config = dict(
    d_model=512,
    decay_shape='linear',
    batch_tokens=[32768, 65536, 131072],
)
Each number is 50 + 15 x the weight over its row's rms, rounded and kept within 0 to 99. Layers, rows and columns count from 0. The size before them is the row's rms in percent of the matrix's.

# layer 3 attention query, 512x512, rms 0.0313, rows 163-175, columns 256-511
071:33 86 51 61 59 51 37 34 57 65 49 50 44 53 55 42 45 41 68 32 37 64 51 53 26 40 23 13 57 30 42 79 49 47 81 51 69 68 63 56 31 43 37 40 63 24 36 49 66 41 68 23 54 61 66 39 32 61 61 50 59 56 32 55 48 48 47 62 25 31 59 82 53 28 30 57 57 36 22 46 71 48 43 42 63 34 57 43 76 28 43 54 34 45 60 62 50 43 37 53 68 35 35 56 82 79 26 47 54 63 63 30 72 68 61 43 69 48 35 60 54 32 53 52 51 51 28 47 61 46 43 54 72 44 71 56 39 59 35 36 44 57 58 67 29 62 43 41 67 48 73 49 54 50 51 66 18 38 30 62 65 58 56 39 42 36 42 41 52 49 55 81 63 70 46 58 60 18 30 64 54 50 50 24 54 62 59 39 55 54 59 58 36 60 50 57 57 52 58 77 60 50 44 11 58 75 62 58 78 50 40 67 56 63 56 58 38 21 62 62 49 49 49 50 18 43 74 51 45 37 52 51 37 57 69 56 57 59 54 40 43 62 71 63 50 48 16 86 40 64 57 57 64 72 42 53
079:48 38 69 41 47 64 36 43 13 50 46 52 39 39 32 47 42 19 47 50 54 50 53 66 45 40 53 26 62 41 51 37 75 50 51 32 59 52 48 56 52 41 33 32 49 32 44 51 69 49 15 61 43 39 42 53 52 35 51 66 82 35 52 53 37 62 29 43 44 64 31 51 39 52 43 46 45 46 48 82 55 40 60 66 56 52 66 43 17 41 36 72 65 52 32 29 63 74 53 43 66 55 77 46 32 50 56 67 75 40 70 25 87 34 64 37 58 68 34 51 54 40 32 51 65 17 54 80 75 57 45 47 25 44 73 76 22 63 50 23 51 54 35 64 52 55 27 73 66 45 46 26 62 57 43 62 61 54 69 69 43 44 60 42 61 24 74 54 56 30 63 71 39 40 39 55 89 76 32 69 52 38 50 39 53 68 55 65 50 71 63 55 52 70 42 52 70 48 63 45 13 80 42 33 58 55 49 19 11 50 47 77 47 31 45 53 62 47 57 50 69 67 35 44 52 55 51 36 54 39 32 57 52 46 48 85 76 41 63 81 68 43 21 52 55 54 52 24 39 52 57 44 56 64 65 50
080:61 51 64 54 42 46 54 45 80 53 44 54 68 76 54 25 49 63 48 66 59 22 34 50 66 60 23 30 24 34 31 50 51 59 61 41 70 20 42 54 24 53 68 62 37 70 41 43 24 50 56 52 77 74 61 44 50 26 62 68 46 74 49 35 56 36 48 37 48 45 83 65 75 39 55 40 40 57 69 31 12 48 53 71 45 39 36 48 68 43 37 66 39 59 31 73 67 39 68 43 55 51 48 66 56 67 42 42 31 30 58 70 47 67 37 61 43 63 39 68 43 43 46 62 24 61 18 37 19 60 85 23 58 40 55 34 54 51 47 50 55 43 70 34 58 34 50 44 48 53 67 47 40 28 31 40 47 56 46 57 50 16 36 44 22 74 37 42 41 51 19 47 52 42 57 47 35 14 49 52 29 34 45 67 18 34 49 62 59 43 41 66 66 34 51 72 66 49 52 60 46 43 31 59 37 70 27 81 99 38 42 44 52 57 46 45 43 65 49 42 37 55 65 56 26 30 33 34 42 53 53 43 66 16 35 26 49 69 51 43 59 49 56 58 43 57 60 81 70 55 51 79 48 61 57 21
071:46 66 41 26 51 75 54 48 31 59 38 44 45 48 36 62 66 38 55 44 47 31 50 55 64 83 37 31 77 43 46 34 28 50 34 41 51 57 48 31 49 65 61 57 68 39 32 39 60 32 68 36 44 37 41 63 48 61 56 41 73 54 54 51 47 28 83 34 60 34 61 75 37 48 59 58 57 37 78 48 60 47 61 22 45 35 34 25 41 48 33 66 73 42 35 61 57 24 62 48 43 68 52 49 57 32 61 55 72 72 53 19 57 40 50 32 35 74 34 26 49 46 50 44 41 63 47 63 30 49 26 46 53 33 48 35 34 56 52 67 75 63 47 57 63 50 64 57 50 60 67 38 73 43 53 18 43 54 50 34 49 64 54 62 56 48 50 41 22 70 47 79 68 47 29 63 73 37 19 39 42 55 47 28 62 48 56 41 37 51 33 59 70 66 55 33 45 22 64 60 42 48 38 28 59 84 36 70 27 44 64 40 23 26 69 63 82 48 53 54 57 69 64 64 55 61 75 37 40 52 27 33 47 47 68 74 37 14 60 42 50 50 29 62 33 52 27 64 47 61 79 39 50 72 80 69
084:40 80 43 70 63 75 60 51 73 41 50 48 74 50 51 38 59 66 38 76 39 38 36 59 53 61 75 44 49 61 51 44 39 72 51 52 15 22 31 49 56 51 75 57 15 61 39 69 18 59 57 49 47 55 61 52 53 59 66 71 22 54 50 56 49 61 94 49 58 26 54 57 49 49 59 58 42 59 60 62 55 61 29 39 41 40 40 42 56 51 64 37 26 65 35 60 51 18 55 53 24 62 47 60 52 42 39 53 20 60 48 54 20 54 48 57 26 52 69 58 39 55 48 51 15 76 43 54 41 51 70 50 67 53 44 22 75 35 54 45 52 69 82 52 41 56 59 65 64 49 52 57 40 54 54 41 46 72 72 66 57 40 63 37 50 61 34 51 84 18 39 26 64 50 23 39 26 13 58 25 47 41 53 62 33 15 33 51 43 45 38 58 54 44 53 49 54 63 27 46 50 32 54 55 64 96 50 73 99 53 53 36 55 47 39 62 42 48 49 47 54 55 50 52 47 35 35 48 71 32 51 31 50 44 62 36 61 63 45 33 62 54 67 45 24 40 54 64 49 51 40 71 59 76 28 37
076:31 54 44 71 61 62 61 52 75 48 49 68 61 51 27 41 34 57 51 54 72 64 49 42 37 28 70 43 71 35 49 44 46 59 59 56 81 35 56 48 26 31 42 50 31 30 47 55 37 38 66 27 52 32 60 08 43 63 67 55 15 57 34 54 61 60 46 47 36 50 28 39 63 62 43 66 36 37 48 47 53 65 60 66 56 34 68 84 58 64 49 42 45 30 52 51 39 28 33 30 82 33 44 65 48 63 57 08 29 51 52 62 30 56 57 69 28 55 51 74 48 57 49 38 46 47 60 27 60 19 51 64 82 60 35 53 46 50 39 46 77 57 41 57 61 50 71 51 67 54 34 53 36 37 70 00 33 61 23 62 72 20 68 40 46 36 33 32 49 38 49 42 44 50 35 46 19 51 60 34 37 33 60 57 27 34 65 72 56 51 65 58 51 31 56 55 57 57 38 57 64 30 52 52 46 57 55 57 50 51 39 26 43 62 43 36 70 55 52 51 42 38 45 38 29 45 47 43 66 56 31 40 43 51 45 30 60 80 30 37 45 41 57 62 49 48 58 62 64 40 85 80 49 64 43 56
090:64 47 50 42 38 48 32 44 25 46 64 61 49 77 38 64 22 26 75 44 25 47 56 43 53 51 55 53 49 58 58 54 55 35 48 48 55 74 51 36 48 30 38 41 71 30 69 52 84 53 56 46 77 47 49 64 53 57 49 24 59 58 26 60 59 49 43 39 72 47 57 42 51 73 39 46 40 22 57 59 52 62 57 61 58 65 73 44 65 81 52 67 62 59 65 49 58 66 52 45 38 53 52 57 39 54 29 68 55 51 49 44 96 36 43 58 64 36 57 34 31 59 61 61 82 38 60 41 48 65 44 49 57 52 52 67 29 39 27 41 58 62 48 25 33 38 64 42 27 37 62 57 64 19 81 80 56 44 50 41 47 59 63 63 49 37 62 64 23 52 76 61 28 48 46 33 82 93 40 49 77 64 62 57 68 54 47 74 47 39 47 30 58 58 63 36 30 47 49 50 48 69 43 24 37 43 28 36 33 54 34 49 39 26 54 39 47 68 59 45 39 42 74 74 87 54 48 53 25 67 44 28 58 61 38 77 40 51 52 37 54 84 77 68 46 52 37 12 68 50 51 23 51 58 59 70
077:53 41 43 57 24 48 61 43 45 53 16 47 90 21 34 46 47 32 44 51 47 46 47 79 60 40 61 37 56 57 52 82 50 79 65 34 63 47 37 31 66 53 72 44 42 58 33 32 43 55 50 47 47 54 37 30 42 40 53 75 62 41 37 60 06 47 42 32 77 48 48 17 33 28 50 25 34 15 44 52 60 45 70 70 39 52 31 44 57 86 45 65 27 28 52 53 31 56 50 55 59 58 25 36 47 41 47 59 50 53 78 32 55 49 73 47 41 44 67 53 59 59 41 40 36 50 54 28 44 26 46 47 68 17 71 55 45 47 34 51 38 44 52 53 49 40 70 41 72 44 65 43 71 62 45 14 21 74 33 74 25 60 43 64 58 30 42 65 43 33 31 65 76 74 41 57 38 38 69 52 47 52 69 40 40 35 27 49 84 64 69 62 49 58 41 60 71 64 15 57 33 43 38 64 57 38 69 68 42 59 41 56 55 55 52 48 68 60 37 63 50 49 21 28 65 34 41 34 49 28 53 48 56 53 52 51 70 51 52 71 46 36 56 53 72 52 63 72 34 42 80 79 41 61 31 20
076:68 28 43 55 36 45 62 37 24 47 44 84 53 44 49 54 28 55 38 39 83 45 71 56 35 50 44 39 62 19 54 68 84 33 55 64 65 67 46 47 36 44 61 62 67 38 59 52 60 66 59 35 64 54 68 39 41 46 42 39 58 49 46 56 66 50 32 26 70 56 27 27 41 47 64 51 38 57 38 35 65 38 48 36 23 57 43 64 53 68 68 74 53 48 68 51 50 77 52 45 50 40 55 29 41 67 29 73 61 54 48 60 64 24 59 34 55 44 52 38 63 35 66 67 47 38 53 53 78 39 70 32 74 72 44 54 44 41 22 56 55 58 41 57 56 62 65 67 43 67 34 52 41 04 61 61 62 52 25 35 26 89 39 48 60 17 56 54 48 54 58 71 48 66 47 65 60 63 55 36 85 37 56 21 27 54 52 49 19 54 63 54 70 52 40 34 55 47 32 51 44 41 45 26 40 41 62 62 47 58 80 68 37 66 67 52 71 59 56 66 48 64 45 36 66 74 25 28 18 69 53 41 51 66 41 84 73 23 44 32 49 59 38 45 60 53 37 37 59 35 49 29 50 44 58 73
079:49 51 69 53 76 55 53 39 37 30 51 51 46 43 51 53 55 84 38 51 42 64 64 67 31 23 48 81 61 51 45 46 55 73 63 60 68 44 63 56 50 28 51 67 54 59 83 67 45 52 25 59 24 27 61 47 42 75 20 73 23 39 75 52 61 51 56 58 45 59 49 38 58 52 48 42 71 70 40 54 44 40 44 55 42 74 45 59 41 39 46 56 70 62 68 45 29 43 42 70 55 71 39 32 51 73 55 59 18 44 42 57 22 51 74 53 49 41 56 33 80 41 26 43 49 56 51 39 46 46 45 44 67 79 30 38 68 84 67 16 61 31 50 59 49 51 38 59 56 55 36 27 28 46 29 48 37 66 53 54 44 71 51 64 80 49 21 60 99 19 48 21 39 84 51 36 68 43 44 40 64 46 47 57 39 39 59 61 49 32 66 67 41 43 48 66 39 63 65 48 56 36 87 59 32 31 71 57 56 45 83 65 84 63 60 61 55 34 50 49 74 28 36 25 45 42 54 44 46 28 53 64 30 40 46 66 61 31 46 59 48 31 40 71 53 65 76 45 44 35 28 33 63 46 38 67
087:56 40 57 75 32 28 65 74 66 44 55 43 45 71 61 54 60 58 71 36 75 47 25 47 53 56 63 51 52 42 41 57 38 53 50 84 51 36 68 48 43 41 61 57 46 53 35 21 26 49 21 26 56 68 45 40 30 84 67 15 48 69 28 46 54 36 42 59 47 49 57 67 35 52 52 55 53 52 53 29 53 45 45 52 61 53 62 58 59 36 57 39 48 50 27 75 43 12 48 51 44 55 32 55 63 52 30 39 50 49 31 68 26 75 46 62 39 62 24 70 37 65 64 37 54 74 44 38 62 28 82 28 57 37 35 31 56 32 58 59 80 23 65 33 53 51 47 25 40 49 49 62 38 41 68 27 48 60 44 41 50 70 42 34 42 58 19 44 43 67 44 54 68 48 47 43 08 42 48 44 36 54 40 28 40 21 53 37 57 42 49 55 29 41 62 52 30 33 46 71 62 24 52 56 41 40 48 89 79 58 46 34 54 72 51 63 39 41 69 31 36 41 87 51 59 59 35 52 67 64 47 48 60 53 43 12 30 58 48 60 40 42 34 66 41 56 32 79 75 42 47 41 62 48 60 49
073:40 61 63 56 60 33 33 36 45 47 49 42 51 67 22 60 70 49 27 56 68 62 55 51 40 56 54 47 38 63 34 47 64 58 53 50 59 37 74 50 49 51 49 41 97 82 37 23 66 60 64 50 62 62 56 38 43 56 48 57 39 63 68 55 50 50 48 48 42 31 58 52 44 51 47 54 47 57 56 54 34 49 25 29 30 74 37 39 44 31 39 48 78 50 37 64 69 15 48 73 44 60 27 75 62 50 36 39 56 74 33 54 36 81 65 74 60 71 49 63 47 56 42 52 28 83 42 33 35 61 59 56 36 57 58 59 50 36 71 84 71 37 55 47 54 53 48 59 93 25 58 43 55 83 37 58 56 76 36 57 48 13 60 46 50 70 52 32 66 60 21 42 42 50 73 31 39 37 73 42 08 54 69 57 48 30 60 57 63 71 47 62 72 30 58 59 46 53 46 76 47 72 47 58 38 23 42 60 48 18 54 52 69 68 49 55 57 37 33 33 45 50 58 47 38 26 64 69 73 42 40 40 65 49 50 37 46 45 45 27 36 19 74 41 74 45 42 85 52 63 70 60 50 27 62 24
065:46 83 65 68 44 81 63 36 79 44 57 36 36 60 36 35 74 63 29 42 37 44 27 67 64 56 46 58 46 25 56 52 49 62 74 62 69 33 47 53 36 56 52 59 40 54 53 35 25 81 45 41 53 45 34 46 53 45 71 56 24 89 81 39 23 52 78 34 40 51 66 60 46 57 37 45 68 91 59 19 52 56 47 72 52 49 47 62 48 50 50 22 20 49 39 69 49 27 48 58 57 32 30 50 70 06 57 44 49 45 47 50 34 51 40 33 66 56 63 48 68 73 54 67 07 72 46 42 46 41 68 47 34 59 53 29 58 67 52 50 31 52 53 36 55 53 50 51 76 67 38 83 24 70 58 33 50 49 66 57 35 50 37 35 23 68 40 49 83 58 42 26 50 57 39 51 24 30 56 42 28 53 47 49 37 43 57 47 59 25 46 37 44 14 63 33 49 45 43 48 61 40 78 71 36 63 59 54 76 31 70 63 47 88 45 80 70 38 52 29 55 69 22 35 37 47 94 51 53 72 56 52 41 45 47 49 44 56 34 47 37 41 46 57 67 45 40 70 32 49 55 64 55 66 40 51